config.toml
n_layer = 12
d_model = 640
n_head = 5
n_kv_head = 5
head_dim = 128
d_mlp = 1920
vocab_size = 16384
activation = "squared_relu"
norm = "rmsnorm"
norm_place = "pre"
norm_eps = 1e-05
positions = "rope"
rope_base = 1000000.0
rope_fraction = 1.0
qk_norm = true
attn_scale = 0.114
bias = "none"
tie_embeddings = false
parallel_block = false
extras = ["capped logits"]
init = "uniform"
init_std_qkv = 0.0173
init_std_o = 0.0
init_std_up = 0.0173
init_std_down = 0.0
optimizer = "adamw"
lr = 0.00108
lr_mult_up = 1.05
beta1 = 0.9
beta2 = 0.95
lr_head = 0.00594
warmup_steps = 369
schedule = "wsd"
decay_fraction = 1.0
decay_shape = "linear"
final_lr_fraction = 0.0
batch_tokens = 131072
seq_len = 2048
doc_mask = true
train_tokens = 477100000
steps = 3640
dataset = "wikipedia_en"
Each number is 128 + 32 x the weight over its row's rms, rounded and kept within 0 to 255. Layers, rows and columns count from 0. Numbers have three digits each. The size before them is the row's rms in percent of the matrix's.

# o: layer 7 attention output (transposed), 640x640, rms 0.0392, rows 420-462, columns 160-319
# v: layer 7 attention value, 640x640, rms 0.0365, rows 421-462, columns 160-319
o420 059:157077156116088087104096148143116163117146068076155103122098000123121170176120109132173113141145131131128083037125121189096156103091133095058116128141116179121109095131196103122028162119178092184134165195185129161155095086108111203087098126132153116148140159152158104127138144120131127178121137196125135130112130130153124158124167182152152092144130151154094122130124132071121097115164103110126114174132138159139161170120124083099134072080182103162157204134105169200130125158154129
v421 069:158073127141102093125098124089034139150195136105105158145125105164111127105159109121174122050110157099118155114186113182092114099129088118124164089125109152107133117117134168130102095122153104132174142143148115116061135101103178118133090105123115116125192122110210172123152124101150127130170155176148099141142131102112136170171128128099107111130145168095126098119102140105084091122127161156123141085095130033102119181145136149132170141194112161109150136160141119093161185118069162
o421 061:149156109135176132177134112152140110095107176105082119134177120127144155191103098151135141110155120129171163182157150154115176111122164105124091096106112237092121132145109142171168107071135120111148101096165162087120155121137145098116098203134168184118120073104121147122162139078100141175149095135095146113114077179164191108099175135135131129172139117076101167110068117141109095180100159093151112112202139104133149140157135098135167146133200132098140117123089143184157118120117204
v422 069:119158135157142129105152120183131185121174149114106126123143096140135097102097100105128167142062199134142123065104127083090082119103066144175090148153146149152154083115137177132079159122121084141144096171116115155090140137126197132125145158123162098101105176163159175162119122147114087133135120133155117091141138147111084127132107088144110060127148127139137140150161124102134135062076140142154145141132190105124117111119104159103113150091110149142160151165114097098131216113102125
o422 062:142106132147089124125095148084168162106138126107146103108129192105137108137146104121175141148150171127162126135171136131099114123105110143098118142146112129104145152038159097120173094131154159090112153108189114117077101157219116111133105152090130118064097117177071160062131064196051121130195087166160155139107119139090134117123136093165087151161146108150143137135134107037084094135111154165121105121193110146168117142116107163173141119131137120147097196111085117117175137199176127
v423 074:115205131139098072139102091102127103140099123100086100154100127138083141094183156067124106153122046153114142121099073124138144131137106166145158152115138169120093136141123093128102155132110141154099137072140068133190143092161124180149113096134105133142148159133130124101099114165157106177129134162146086051105103118134161120153102122103153134156066111131138090121171107077146119156129132147116122131056177113205123176085171126209120185059098140158144091197189188139151118117067121
o423 067:115120116117071107141163144164145171117177133141150112091063080134078124141157175065071049193105145152049144098141157169144148153086119117137144134195170088134145121061125167128093070126104090133131129192097104119111115162212080149112120166092162169076132171185148137111096154148120147150103158116098147088134125108176127135178122112103147122152138171105159115156158114149085068180133107147116105142110219104131154123133117147085129168115143120148152106131101111137170138059157116
v424 076:125169143179104165112142137090174092164151140113114164129067121114122136111117176182136112151150183158154130143108104123114150149179150089105147154150104119138151118137171146151088173201144094112080066121101107163129069169130110141172191171137086161155118149085089117160086096141164063153145147085150116089124117120096150126117091090120123121086135109117101078091097099093131185104107100123095122032151064207140143053147165098175158174109119148095135078093151131107101120131174095
o424 068:151111149088138141128140048162094093123097130124094058129107084156120122110083123097114073150104120125059108114134132093113108152145118133110132153143103073112144163188095080081141149067086181223100137194117149176085099090176156090147155136096068105095116147084229067113166091143183133060099140100123153152184113097104125149143152127116132110132141139133122156135174149101155104147202083121134081127115132152118098134096121166139078159137175088081150108122144111088145124125158069
v425 075:122141101169116154160172135130083126086112117119111154183112136115118099173116171125147134152165137118113116152178046140078168116102134078114097158172147108134183097153129169139138192152148090132117161166176094085139101120091157112118117115142143147103068151042190071127128101118108082097132168149107151179101126155112093170102059087169149102126141167088200132091076113141096200137182135181073089160104137087125109075097129192154104104041122100085123133058127115141164161169146143
o425 066:140126149093101096133102087135116051123122198118125197130167058134113107101126100091112129177144083128120082111097102174114076171132108089140143135120139115196132100143119111121148145129154145183135070128158193176183233147103148111149136159143087167149118125136146130114175110177190103129093161098173113123081172165194164153127135168167143167139088084116122102110106079126113119083141057146135146081175089095111133113132070172207091145123161162123116124070134175162177138136135130
v426 070:142125132110080152102160105126137151158137118133131149136147150175133107153143097180090111119141205106133092128084114156078076069148152160136148130100165118109124106126111132175160181110102145109170111136117140121065099123184090129134103143151124095113120158083190127132125119115125176135138112186135130100135110154143070110141103080201166141104142173144092094111102163139116064106173127121089119103111092099121109174148155083148113142119094117095121080192138117100133147147125138
o426 061:110148154078126110150175047146211166081167178120056151129114159158092140131108123105076176167088106120112123156150164092100148079148140099159103151161095159092167107144068121158196106160137140118155124119102152164097145121110127119153097177109108131152154145058121128103177096130172087108167087152094142120185057105169103076094211124090097147195115166064156155128127129136153117144195159095138147080139135135112105115220081143131134109113159095129171107141162150148094159136106145
v427 073:135096161133104130024103112146224155158095112115148148135147139096183199110105121146112156105129124120079165115066246157163111102197149161158156104164191108105085089123115150077087111138145147087135183166143212124105110181114091190092150142137141121135144177146151144120117142135154135116105144136094058135185146179207124126121164136146106115089121157164143066144093139174137079079091124151130154142138169114069108108134136114134149136137114167131106113093128104113100137114158132
o427 067:099104164127122143133157107123141188112119103131144056106099134058163117108100175163130115056170143139126159162164130107095138188112186152121150144228070087097143159097159118163175151129121135102115158150117127086097036074147131134141112096132100117099101150127093143118059116128086118067145091150118180120198126118139098125148091112070069137119124171156157135110102179110155152160176118108122089115081068136178122143133162122111126139118089138112108105161137110118120079141090115
v428 072:125128145112099154117142159106113176113206149143108151108129129107161100086119170092160097078077142161192165182108192034170116164120133101099156121172113067149130135109109129081148156174122159109119147150135073122104080110146092180073170121133111114136132126121126136113159119145111059161076146089166158156147148168107121133093155132127134145146103084115135182166162098144162121168085127143078152117117090156143107077143127113098103078122129156182099157091121172143133151103130174
o428 065:103134193130138118085125131123100080136112119120182133104127116113177154049125116155155100107148106169101135113123123127084088145129130144098140123137038100154100175154125164074083129085128133142095108146143143116171068126114134108137143076160110077149130137156130088121057113166085115119142145110137125187095156126106148142151175103156097103132126136172177136123131135080190175138086101120136137160115162105160126134143155076116112189215037137192134138112146132077135154158110107
v429 074:161143124091138174121145089136171144134135147150115138103147137097097096162125121140120140080121131136170134099087141130141144134145091118078165063099098121109147127148137159124129168108117116146090147118103078125184155088173143187187142073114092187126115174107121147108163110118129128090153079137142105090122116053145158180093120163101106150153136178111097097103124127067140102111155112133116158143115099150086155136110140105063168110179097081167144131111129116106113145078115087
o429 065:117114104137146094106091169133128148081165114112150122142093067107092107098096148105081098091143118182129145170174109140135171122122134133098132136121163141165120148143134118114180113133110076154086165069168119127094077166185070086164135199087110157131096186102090144133159110131140122136121151172126133164136183114138169160127093072082135121081124146144130130208168150119100106194107136093115072193096144084142081114118098141146140099104187080127123132184089141166134107148161154
v430 072:092130121130142171091109109091106134078139135119125109140120160145136176128095054147136113188140094156204136144074124123178114192136103131127114108202096186121117152125125110135124148111125163092100144146134091182183122135182129132122122141128109156098148180130155099066103110160141139100151101120123113117144121132158119110178127168086206165104096064117157097149131126152177174102110139173147108075085170225095120093128156154084091090133097168136115080169137165151101137087136092
o430 063:073131219138107117112106127090152133175113164134163112144104170113088107069103183094114101148161138130108108145117189156120180116055080144064119144171082111164145122145131054124140139119087102155133105143148073121157141140208121149170144076111100080045140156191116047117123112159057120147145188147150094120133136075186098128090098126139105141141149119084224120183122149083069165221111165135127078118104119099152148148129105115145212197152103107157077106192156135118118152089081095
v431 076:171129152131088144058126145108144138116100106136156140105144131127152124160113147156104128047091089125123177117135095096054096140137097122126160172094077082127137131127147156072097159117115146148144109139138137125127091091120097111143222118128162198112147121125102109112126127121103164109127125085103053122115126154137077129121105149185137074110139195129128174104145118089127141103135111145198174170131136139141119141113097125079156101160138146135139080129157185157074117178126164
o431 065:119067148045115174121061124130105165129113067127090128122100126118144097173133154198119142098100123111148103143119172106093121167105181164186156087148094090038063118134132130173120150145120154132121147130106185144120132099123122117155101120121159137119176169115177150159092083090171100153156142121153119178145125153086118152110124094152135127149128167145169159146062168145143118089101088129068133101127109101166127146185077120138098117123123151161100142124129142184109122105156135
v432 076:117151125098125125128178104090136150149094115111151079102151141090161112130169141098164158134135128114117133181067100131108110158124074122123132134078097142143136152139190160141119126087129204131172130132132087125164201150124111127126144084140121109148159116148040106124118120167182119165161128125155128095152108105129125172141164135100156125129095154132187121143099166098122082140095180133124164116082165136156099112139126118091165110175148148180110136119122161110146057066072108
o432 071:114131143164096157061104169078165131147075098113174133149074087123110098112140152154166096078155158110134165123144147210151172093137095210142059171094154120130105193082112135148112127090182120141113170168100078087088088072127062087132115084101134111139107150174144120090069138099082126144128108131130102123119226086121167160141136067116173062096142161203107168120111138088080107133092083090057093170118161174122120172081110146077157145147153169161112137134089115108118137132152103
v433 074:159087139120129080141137130078096070127090135080124094141137117111126081124117166115123134111123145136084120174066127133077123066108086122104087139144149118106114150089118143197149167114136100100226132156145134095163122057109087108123085118119160152130098177195123066139143088106157173136133110109144057124155132151127124105146200085108227109098167110104208195161162158155123050133111132084152140086136168010157159110105148122116150089131110125155134100136154155171089102178123145
o433 067:071159156104122165134138145093138124141076101134156126101138128068143144103119116166188114113166116104172103089061136168107077132136177153117071087170094082100088122153137093114069136143169117089162122208096119124169174080050092094112122098139145092168127130153129077083087115067087157153130142137140072087116146161105130152118133147145138110122208099099117174143097133108171189104125116130093129130204088174117206144076120116131156089092096142117125117127090157141087133125095164
v434 074:157114146184113095118163110101147171134082155119144148112123157104134143135133108139143095140115117127104126075092148159130098086173132178137145127128121168144136082147126125151097091047132127143137108160141161126144125134103169105158129140079186118134142156150125100114114148115117171122088122139153129069127124140170110195105203089094139132173111114129044103093104085162094150104131065172109163120101181111039109118082154099168133160126120150078092233115152109121172151117094164
o434 065:071090099156176134099095119122151167190160081166117099167153076061137126117163123216124140132068076116132140169127147068125109141112145186159107110135174183118107158078137074156170149117111080121130108107178095110129123069096066083117084106115182150099149145133096115120087165138125083159091073206100154151162101184092141085134097146103116148132099119105076149085132150072175117091165117096208068131078139134132096135162156092099126121109133164145088066118090137163137119114098138
v435 075:135108108100093104135082144074173163164154126125161104153171118146186191193100094135104152147124211112149124038125137090114109121132090099137130104100154148127151129106145171150112139190094112123096171138112120130092107154115120140094127084126103125043126063119082154130097114146088099225160141180128135078126102134137110120141117063181163153088088133128135173151123115151174161145135160168116137143167126109168108172115088121134159099155116182137168160165164189133143198179060157
o435 064:146147130123084143134121168147111119055138111150118131112084158114106127096081115175159137162141152098160117121097137174094121112041131178129115097131066118166108151141160153190153075046125171139113101129206150139109114102097156119106104127100153180117170204087129194143123121163077157100171153156157131189116118188155173136179143177170119083195116163076166124133154140182120130105116137120120124123141162081169080111181127090120115143101081094156120214080103127117099153154160152
v436 073:135149160069116144071116145139128169171111099166129093182129126120163107169154126110133119083128153155164168093108142094121160148076147153131151148143076090128082146117125152083113139173088116098085139079128168183030131153125165176152119177124118068136123057122122155128098124109148105128109143145109183131179113129136117155090092112100081137127160163108080137158130081105129153122159147090156157104120153158091109061130091112140150142190109146170162150136118123113113165150122127
o436 066:109121152148118137100121124205068120104103116124223135123153174074150106122110087142144143087150119122129119117108164101127107164134116076177129117165073085143118137170150168139160152094161132124115144101154096086125043110134103138069142106151104135111162119083091139104076125131095123098167086093140183145169129124069087151199126147090084100063133105133145147107121194082156131106090153058145120128116194112130109161140191093110052123169120146086124146115170098111160123191137125
v437 073:121127090162135123093182144196129130135149144095116107132111127088147042116119120172114115134104152080107110122154061088119126103140100124139118104119122133143073120137108112172116137136132126145100146143108170137109178137101122077181169119158163080157101106087088142155129099102104171096142115178154120100106127113117104149127116112136049104105177129112085164119116144128070139114155135128113148091109121149133115159127063159123131173153181129142144112083114126121189165144156133
o437 067:138134112161165133099100112172172133130124115126087145153124180109178102183176084084122144148116146125176114117167157115138130088156115092164149097109102178170111095159107148137157157175120108119133102090193084129113151114143130077136148118160116124146129118121141089146167058153201114138140110080114163127122109103084155126108135128128096180124139099155066072103136073058131083085101155106165151129189119130088078069114121133129101165119143159141126187125117149083147153121145136
v438 068:145092118125099086137217122140130141123136115126125201104122139112137105132144143190115126196120078099105124123131126155153177142124213172127106130124142154133138093150131140128153144135164167152121075086120195141061094125102138152066079114129117064166089146091101159162193114157138121166081097103154130137120148157075170081152108094163105110145146099109155142140137093170090046161117122105101114153132080122108101087055161124114114083158111123143122108062145156128165200146160146
o438 060:139135112114211140169148106133129143105120128092167132098159089125163134060153104111113083127150144174181180130161104151142076125190136069132123138083138089164135098128105154150180172158116146103115164150101163145167089125138141108168095124143145135136114116135097116083181097160143119107114057135116140107110162171097147131163158113093087159081105089163181081156144126050127096157109101121195147168125140106154123193127150131123102100148115127133183192131129169137130151182119158
v439 072:120121115108137078170126116146057150130073160118141161165048132137073028141140123116129158112088093096105183098164132133125116134173120145140164141110087134110080110143203160145143079142124060107166132146161080107091112135083178097116165114089173142139137175133127136112163154157143163103116143147112114053134120025151104186140174143110125085175158085161121127133110113120132149117081140136141155080124122140126160188148154099175097123152100185130196169180180154130124120037113087
o439 063:098184078167107079137126118087169142148128099145112065115130135113077121144146135154145092149113132127107107103172195098174109150144135141116105123118135154099101141053129158148073151133132165133120122143151128121134168071187142084112146158139125165125074124142158082107073127125135142131128127200137148086137052121094097132106066177160154136163162162103107165115095168136139094079099144127168069124174133144164117129117133075120108157115160196082088083123069179172127108133121139
v440 072:154098150127093128119154144149120088159138126142139175137106142097128186171162105118136119120145078146079141141123210086145070097093164139180127078153038132108135100139146083084131055155133080128128151114101082115111081147159089136151135166106145096094095110144167169126089114140110135084114101103105164122102104105092077132137133121082139115129137125159165143112161125182131115106226088143112125191186203128095131171137170134141141150116161122118182114122090158117113142156088151
o440 066:174111145085130111115170083135121165166193135112119159139150170153126103188144085131102099103103091095142106119093109100125154156106107134171172099105112176120107111111094147174103194136171073134152100143164116109104126104139144187101149115142068159087116100043140124133107091083156124134163124154125140092186116119132080102088131168161139122142106122084123128093086120128087096052137165143129104145067111146104103071127118124121141175126095136096123112171160143132084100087104194
v441 078:117150176165132135146162112099192145132066103129154069107147103108136110183112115091129127180115124103108107070114170171102098100173121119148109062108209165148131117115126157149098108040096137164108121172081091101192106099108101096200123082128137184054147095155141091131121126135133107126166165127124131083134147185180084112137111101088121157090141174112117185121125133137119165140211066110112116184107105163124105139100122152124137159136151125075080173173191078113103156150094133
o441 070:117096137101122179147099111105132174139149129158060134141054156151122107128095118165115175154040179054132087114088137156136120113102159134180150070123184142164177134097126122179128097115135153134105106108146098154098149152114078115090075146122124184110154149149099170087139097168140129062109152161182097173115145150096163117128130128168133142122098135092116076113176105200147124132142146176163162099093111117089090110141086177182098106071136084123123126130121151103143095127170104
v442 074:120146117187109137107104130140172141164114123173107122159196114118178155129139154121134114199172117153135125176123126072142121110130176130103128117202092139135132157106136068155107153128143097106131056122101153172171144145102132117091152146122112101096063113076141061155121076102122123124164166085115181106111119203161120155167093122138109073136139068154147173146127083146114133103141111133105110081167214115173111124075086139092159132125123100130163136146183097122178105175156135
o442 065:125115111096140135096129083107132113158164104092139166166127168165110092145122026066099113142138121109068088133151152074095118104134081076158141124122187112183117193118131136140106105117143161132151103136140154145147147128108157082098099058172063167155124103106135086148101118142128134121119135056164145087109108155078149144153127128134132153145104090133123138105166101081072169148147096102197103113090070069118071135131114080133144169142105182123112148130112116135074158062090131
v443 078:112129169048106079146148105167121150176141112100166086149085122133166127173153136191085139157106113101144169109123128104069126097140154160147139103152112115109133116189158137162147168151147147121131203085143113129083141150117122137122141123107102082105130065093092147100145150135124185146110089101133143093112120130080140135101114072125181160156118144151046145131154095123129070169152138155136173159104081093148141089131150165171133146162125131175137112154123144137141175119147180
o443 069:101084173182165099147180119140100128201068075138156105094166106092079133114181114153124097124108146076144151169108144142112117147088116141152102116134071144101116137150148168158122152121170125124134144085137113107117089120074127175097074127201125117103176108123113118079052126071141118159157047167120159087163164171103109113144168161179120062150142158184101154143098161060180123060119143095115118144141151181079147091161159088103054106160080164098068121149108068123166138143087160
v444 069:101143172129129156176082133135209169152096150156117164158177135125147182208143164163100155113129152159154101175171193163147125165098150156099100138067137116094131093148161180084141053166142095113156120114118122119137162098123103222090156109101105135185070075128108150171113149163136173065104141067087142083107133149129179139123153118076091084147098114118150098105079132143137113133139113097129115149127144188158112140172135110060092132153130141109142169078149145129112106126160151
o444 063:140118104139099081096138173109117154116181105154130108096114150177114144148101085159108134131140154145115118121138123085119135110134145133137125113127136115161165192161171149148103139130139100167072159109142156128137040095118100162105067105092095123158178183100185187158045149155106115105145115138150156164127158149116125189163075105146126080144071197178104109104142166164125128137160126149129111134069101085146095163148131174127129139145175098150196193116149116148101184136106110
v445 070:072154164116112145178107130117173076087123145139141152123181123089188100178077131155106143094162162106152111166105069179131112132119088055088170129106149122123137123129143115117133096104125098096171065113095157123137152090138101082145148121126134195110142093128087130124129127115110080160127096084116044114057121078138173143126162106138162093163114148157077174090121180095101088122146114120175067100132109105156128206142098114075186096166127064111054086161122138129115103140132092
o445 063:064115128110174219114085160113121158193123123131094135127099069164100143133130143169117152120102164088129195119130098095139105072107176186195107105090150127128086177136152080062075091130133117112117191130109159163159085141064115077119113089165139045203138147135159132155136144120200147111144120130136089157095137134123166154140114138108162118105170116139097173144169113111154204130087094095113144132107050126151121117107117117078138071108084102104112097074148121152142162134117139
v446 076:156153142081103105127084155136112065166099119138134167107116124084100186062134105137173110126129082187142177147109160136217160201135164144110148171170105076125114138166080104113151110151131141159135137132153110146138101123137098185082056192136082103135114132163163182105111082150116029175115119148105110090110121126137168056146158136156115151103115139129138103131154145143204043130088176181054110097124174131114144130123188082149091115127146157129111124101127115134149155126112147
o446 070:163154154156113070134183093091092106172143179149120107161141183158135125037170138102095099139155151147080161155075123182097111163141083131076122187143082091136115143124131137099173145111101150144145105192095096074120118097168158101135185094106100117081108055124097081110110082080117090108111139062154101106150165100126101102170156102063116096146105147138180149121075095087133080190165117112119117145111147234118157141127117153103115213196105134173205064132196146141137075133061108
v447 077:152127135103143101113147150120108067155066160128107145121108129166157104121127177171123139109123088153063104135172135086093152161097132096132115157169091118131139161073152120155118184197166130084186054155141094103136116091119091078174135119147136119117124210135084138094130132151129199136126131047127116139136155183132066141104201195138142109175175108141141179154124146147142086116115125125108166153114135130155126142121083147116110119105169142132158107079126101138081050113109133
o447 068:142146122108099145131137117081157166152121100121073165083098138124146118128111098107139116180121115143116126126041144109133103204140134142106189152133142119075077106142116111141042115129148198127124131194077128107170105110089130104100127103133128117164068132138147063098136130122134126167157122135147104055083116110078088132076084148160131141084144144128121168135081128136170152085076111168090106148155190138090157090098176069112189164138117139111083184158128142123149098076171110
v448 075:104080130176128149138119099145132119142120107167086141067154151182168168089190123195109149142159073100154126174156086131112104137154148139139102168152115165130151169126149082171132126115159138128146152095125134141099174170142111152115111147158164146140098201115118095105133147151129190087123064087150098102118108185111122090056103173152143130163164166134123104126134128195136113130145157172114072157111077107178143218098134140116126109110096098181156109119125126127118121154152160
o448 066:131112106143155059154120101079186164124124121123070176187158139166117109121203178077066107164094100161152116204162140116152157122093064107121134176068175125066120085059079109158136177163114107091175123115096186116205198160176133097165193189193110170147129086156153145182164108101138114160144101115119143080151139118168123091107176138135133161140103146138153117150057122133131133121123162165088110052099124106118111127171117137147163134098077150134122091117202155163112141087103153
v449 070:129053166120100175129187130126122169152131121141128112118070110129110154110149087176135127146151116094177106098127197158222113061149129186143149108109191130133113127090113109094119134151144144092091171102154130130073155109163103139157073112121154065189196058178143203098097124142160080116088148101107113141129118088152133165176104085134180126165153082111074139121160142183139161170116122093138150131124126169112113114154066140154134167135143098170082166083128063142101125145136170
o449 061:124166180151147186200108155189160129154143164148166162130156109075150135088078120162133140130072082100127136156093099119137136112166151140153103053080100160151117116119132105153145169100130108125119127141145131102120066157100100148148083087148114124081147156066119083067086066172147125125153108189126163135092132104119092085083130152164127063104098101103142153090123164138123135075108151154115139167105140164114115089068130130078153149148121139072122152176143072114103140155148108
v450 071:128156114187117101120094137158128139109145137107132148101140155074125102159140175104120140091108145140085112086087102147163170102142140144137112147135118127148088118188068126092068153142142093150116112146154121124204130151137114104209163097150147181126119134132090154137182131098153106132119135198130138102138164087182131148148166148149139086079118117158106162127170148068178087135093175100144141083178123138052153103156115120119131145132126138101155114087184084140099095139101137
o450 062:174160100132143150064139105145136152168176115120105092072073165126129077151111124098137107108121179122175204105151163116151173165129165159090122116139174144160131124126173111114153113157130127135151152143083100140127038098125114151150139048094141092177157213157102117156125178173133148140093130129066136092129167070157112101111118090129160151134127111201101187129115077177105059151161074154122147128105070154118111141049142171116122137133129108115115120142110087087165111129167119
v451 074:116141138125098148098100152153077082129167176067154107164155124139076199106175127096176101156142143086166125122139118162143103164103072136118091111122134099147161116185077145058098108103154083167090135129141118102172130194122135158102133161129123155143125106109169122135161151162130075144152173169132103119136132139098165102107131165085169161087062163129153115094104153123106085101147158165126073085131204152052117087092190147127133141121139096110075128137097121139105075125123093
o451 065:123146119119145126085083146136140110124177110108132063141119045092103108064141157101139143075151145088123160116134091162093162130118167160103083170109126133189132158096166095101144087096085144154132103160119122179097127086161110123126139143098143129089122138130117106114082139106123100097114107116159138167073148145194160159147114068090111096124097062128133158117149134109082112146151125150066098138118034178136124179101115197107140097153175132209138126103079127096144106127135133
v452 068:120132160154144118134100115177147172143151092110106144125130145109160236106084106133187109153113133132188111095101209160216113145136146179084058092138164092128129091133099109144159117077168109115176130120122151179137117144173121118118120163109106105098114146141113148129144125142137032108064120117076122138169127074161153066108125081141152150135099152150130135095105143148134127139141171088154149112116138195089162057163199161150129143132123132120068166132099151107132166106160179
o452 060:122125180148149116125099140141133161124128173156137081152125157078150125128106163132073135066131140132107130112151081139096096131095188106066103099131167130146092197113164087136201133131077066110093080113142087159100059139087123165131093116120130109088120143141078098085126112179141099102148105166085167199118154126139181161173142143057095112138083094139089099109150146114145121198176120135147056120095072131154133113135106183101108117136133075137167153111125107114133155169088097
v453 075:148117118163157113120137136158153127075160139104147079134139125176143154135155094162148135114146153101131129117086180154135175120149165160115142140097153147161095110156090137099170163076149160100123150121088201149109105156187124101131173147144142095105131118117135189137104118129187091104115103172143104131151111128090110106137103073156120164127178130104116094144114170077136153118158132155191154130080087182112130085093105150112112141112126090181066140115086061123139108136099091
o453 065:112053158155119115142158166151142144138104143140182148108146063050182157107124174134115188059105135084159160123113075136111129145113139108140123129158088064192148168169125096137127127171134074177103084110136070159105103189079095149170118149163164069127167128111061080080133129137168117155121132182105162159121156089113132205097140146104096103108142053109103122147168142084126136148123122108162143143149177146102099112120133134092072130095133110120115150110111048063133101171121127
v454 071:140079135170140191101201130138180153144164108127130174096087115120160192131149103131138119191070097096103126089137165161164131065131123160144148084080174141090116123136055125143120066109178137141109130077132209125117134118125148147105103168132124178096137123178106146124091166115150099144167096166113080091092121105136178144104131141120057165131119154135115044136132127160133098148097101137120142129130166120071067174126121126142112176109145104143115146144124151118136129160105101
o454 064:150102109148182159161121135163140166108196140107129145211114212126113147127134166104102191105095124142150151228149093093145159122119175129150145089144131149083170094059136118180212139185117106066139157061139136114117122130145165162156169174139134135113118114092093163149126065076090121095123071100136136129193125151133129061095156123105112162102095187095159120105144161106139098098098166126116142122080045163121115129130147118103164105110142130066118142150115091138100120112114178
v455 069:108109104106161137090166122098160111179083119178129136127132127110131133126123134112107110146124172103096127089142112171097113143100140089131142104122140099095095123125076125150157078189051206156069147093125147088164131102092122163153099086166111124126123000192122112123160152126098089118135164186122130170127125174157128196189181095092111122094096171123099101135116142152172085209108188079089191143124176115158107059146112113090180160163110146126107159166128126131143135096183170
o455 061:061184163142112142131112127143118162132130152159161188146123166106162104118139114187086155068161159131118140152083185145117117115170149178144100105099111149181114148159126148127157144084179143123136136103098088045109101122044104135164123109128136124156165202136111104129123115113139134076073125066136062148159143114112164148138058150068113110088085173139144156126139092099157127167148064095127211120117116133113099083087099139100147138169110178116140146128133134117117089160153100
v456 068:155166151121117124114104149106123154118074108137122120081198170081166197156137078142084125140088114147107132080111182155149106085107150150132093130109222112072163072138139114142168127092115112089107125080154180168106126132134077134140118151111160137052167053127119093137118182100069157179088145134141128168097118186165189140156145153138134165149125121137067158115141160134139189127126104127137168149101140108097158097193150083133118114104125133135085155100166095111135167148143120
o456 062:101112145120151166115139104136154196151170157149127102124118171151160184141131153189125144095129143083154105155112133110113111136090180160125150067161116107163123129093160116146100143164130139117159132080080137154174086167051124191147110094157156100123172126128092162180055129134126109101118101190131129159124098107160093074101134133145107111125094174152101143115132138209154111124160154103099164102099075151179120121165116094125132106153100104096115151124136127149098138154142057
v457 071:097191108153117087120081110125118131108104111085112088190129136141109180151122093072079128125179189127091090071140075166072119065158162114073109144121139088139110148126076106157078122092133083125108074116145144130184102174140154110158138135106120109099043208124117091156147118157104083107100139144141160098178118104159058176177123133134150081122126154129144110157104171138095137061180113129140091065090134094153167074125104173091109158114102156169117138098172158094166140147133085
o457 063:150085100130098157124141195136111071144132101097133150088129126062124110158129077127144137106151133122126143066109110185099124153099176131106162149207129094124115128168169153108154121137120143164093135141151122134053144084112109112096066110153114144110096185136105135107105159150145166143085149183183157124114138081156106160125065102087133168135140095106057176133164111140157119136160106110156154204093121127115105126092116117133089114135150098156115109118103105091121140138135164
v458 075:107104137141115130084167173083159170141134145101114171103125135097155109123116143152140137102098179124119144079165094106117092110113047134136143138083168089102110109140122134116071135195171118118098111104151120102092116026131162180091106126127135127108094108123154095131121109130132111099111150137121132090138128163167057175128115108157115145121100148108081070099136113134079091163207111112136133131123113135112149160064122124148185139094079118093129130151124128121118138055153179
o458 067:041113118067107116178086104160173155127177099123152150158109008052085103173108105158111178131127143150100102157103150115116153106123179135129156099121136143109132142125166161164167138136124125135118134103127212128104142094163133153150071166103133135097138208072190137134125116129132119092105117133102102154170131143090154127085109128130145124159139151113170159125088149075136143052126069101155139149104127063118123093150118091120141118076153189070063165155144133158151124075100192
v459 069:089148139173098087063090106143153174186094115112087073094222156117139178121111123134090119113165170142107128063101147113176161160123079133102082104139142104092096126130158134094140065126163110144118145131112219177164173172099122162178145084140102151117118121125150141085140146122163137148071123105175172132185102173137165158115141081128176160090100112107164074080100104138153134100136188093116142105125148190120133124125143137116119162142103163122168117121143117104173197126139122
o459 059:077147146121128122150140123137111161091124158131191059099111117081135079143092117126125087141181134076125178097076155113075130171100140155112128167158168101162097152068182113142152090081139182121086122114088101112102066119185075163137156159105122144098199167140102156152081167212130174077119140149073161131127126088167130125166120116137108110119106142178142153103134146124100121175176131134161104087081129056174086148118167137176113113104074107131130108096150151067203119169125112
v460 071:131108152118105089189160105115135090149120135163116116107104114162132102169152117087125160101060113160101131113095140163113129139150150114176199147068171118087133119080150139162108112102134161162110171070109140120137084051130129117144122138127143164175120075173106121102119137112086078178168129172098134084147143095090138159135199152179115169114104129170121125106094116158147040128182149108131128148162073108079148189143160090133135170105116077125092101139116142153090113122086121
o460 063:092165097107150128189125101102146166089140190160067138140110099115103121125145218144139171159097149114103161182140122113118110111137145168135191088128141132124155137117124155190142080130099122124150121121111167084097182131173167120154156171134165166167143129086141136082136115115140099148146135151124072098193099174070118101105061166117149113177122168070118111118150143099114096108119113128144136109107163138100149079175135134101124136081106118103088146156113145160088094108135163
v461 071:131125172142149145173182131109134182117131149116162128140124110148149190092162135125172169191096147148166159143114190220173068124161207124146154118095145108111084151154027143145170111160182153118122205077157167148137133080127154152117134118121138180156117097150114107095106140111183115165059096187100063132155114108131192116122164143104144177180147117127174101136099083172148073189109119103134143127147109114135125121167088127174123114098113137121115148147129120129112100106107129
o461 062:088166123130124127145136123150119173105111148125177126149142146096101128074134161128149095137118127170177154161149113075115141154127168153107082104135121112144138088047198074170166159109103131090147137148083106121136098129057147152128169138134164152119105124162102080106113129106133111093130078120110105109166123142119093098133109155133140120153097105142173188112147183126130110173093125113101100120110058137144165123103150099122147123158107149085101099121050121141083092153111140
v462 073:159181140121155129187135140140160112140137106162142110130131132130116093136145123126116124098089155111127155149180196085102104139150152119162109108116137116125133090137180103143105113188078178109064123132100189180094111151077182176087097176158137111129132032098141177178084133105121096165155175124152167130087128144170174095093161169147088146122130142100131038126163106155164198114180103157131167144159121140129118165128102140189095147176104163111131108100124071130131174109180165
o462 065:129136129143145065142122114192146179192098158206113087141133091163134176131143121131095150126116168124118046143078147107158147130150130071165146087103141192136150109131122131152127102128121195099094090042141104169133101141122197147116151078146088137117131085097154129153145120144176149055140139098176161141117086114065105112121147187147096115150065151122133097093112072168175116132128139117174168132121160164152119074149200091142095168145127135121142098133170116095140109103146092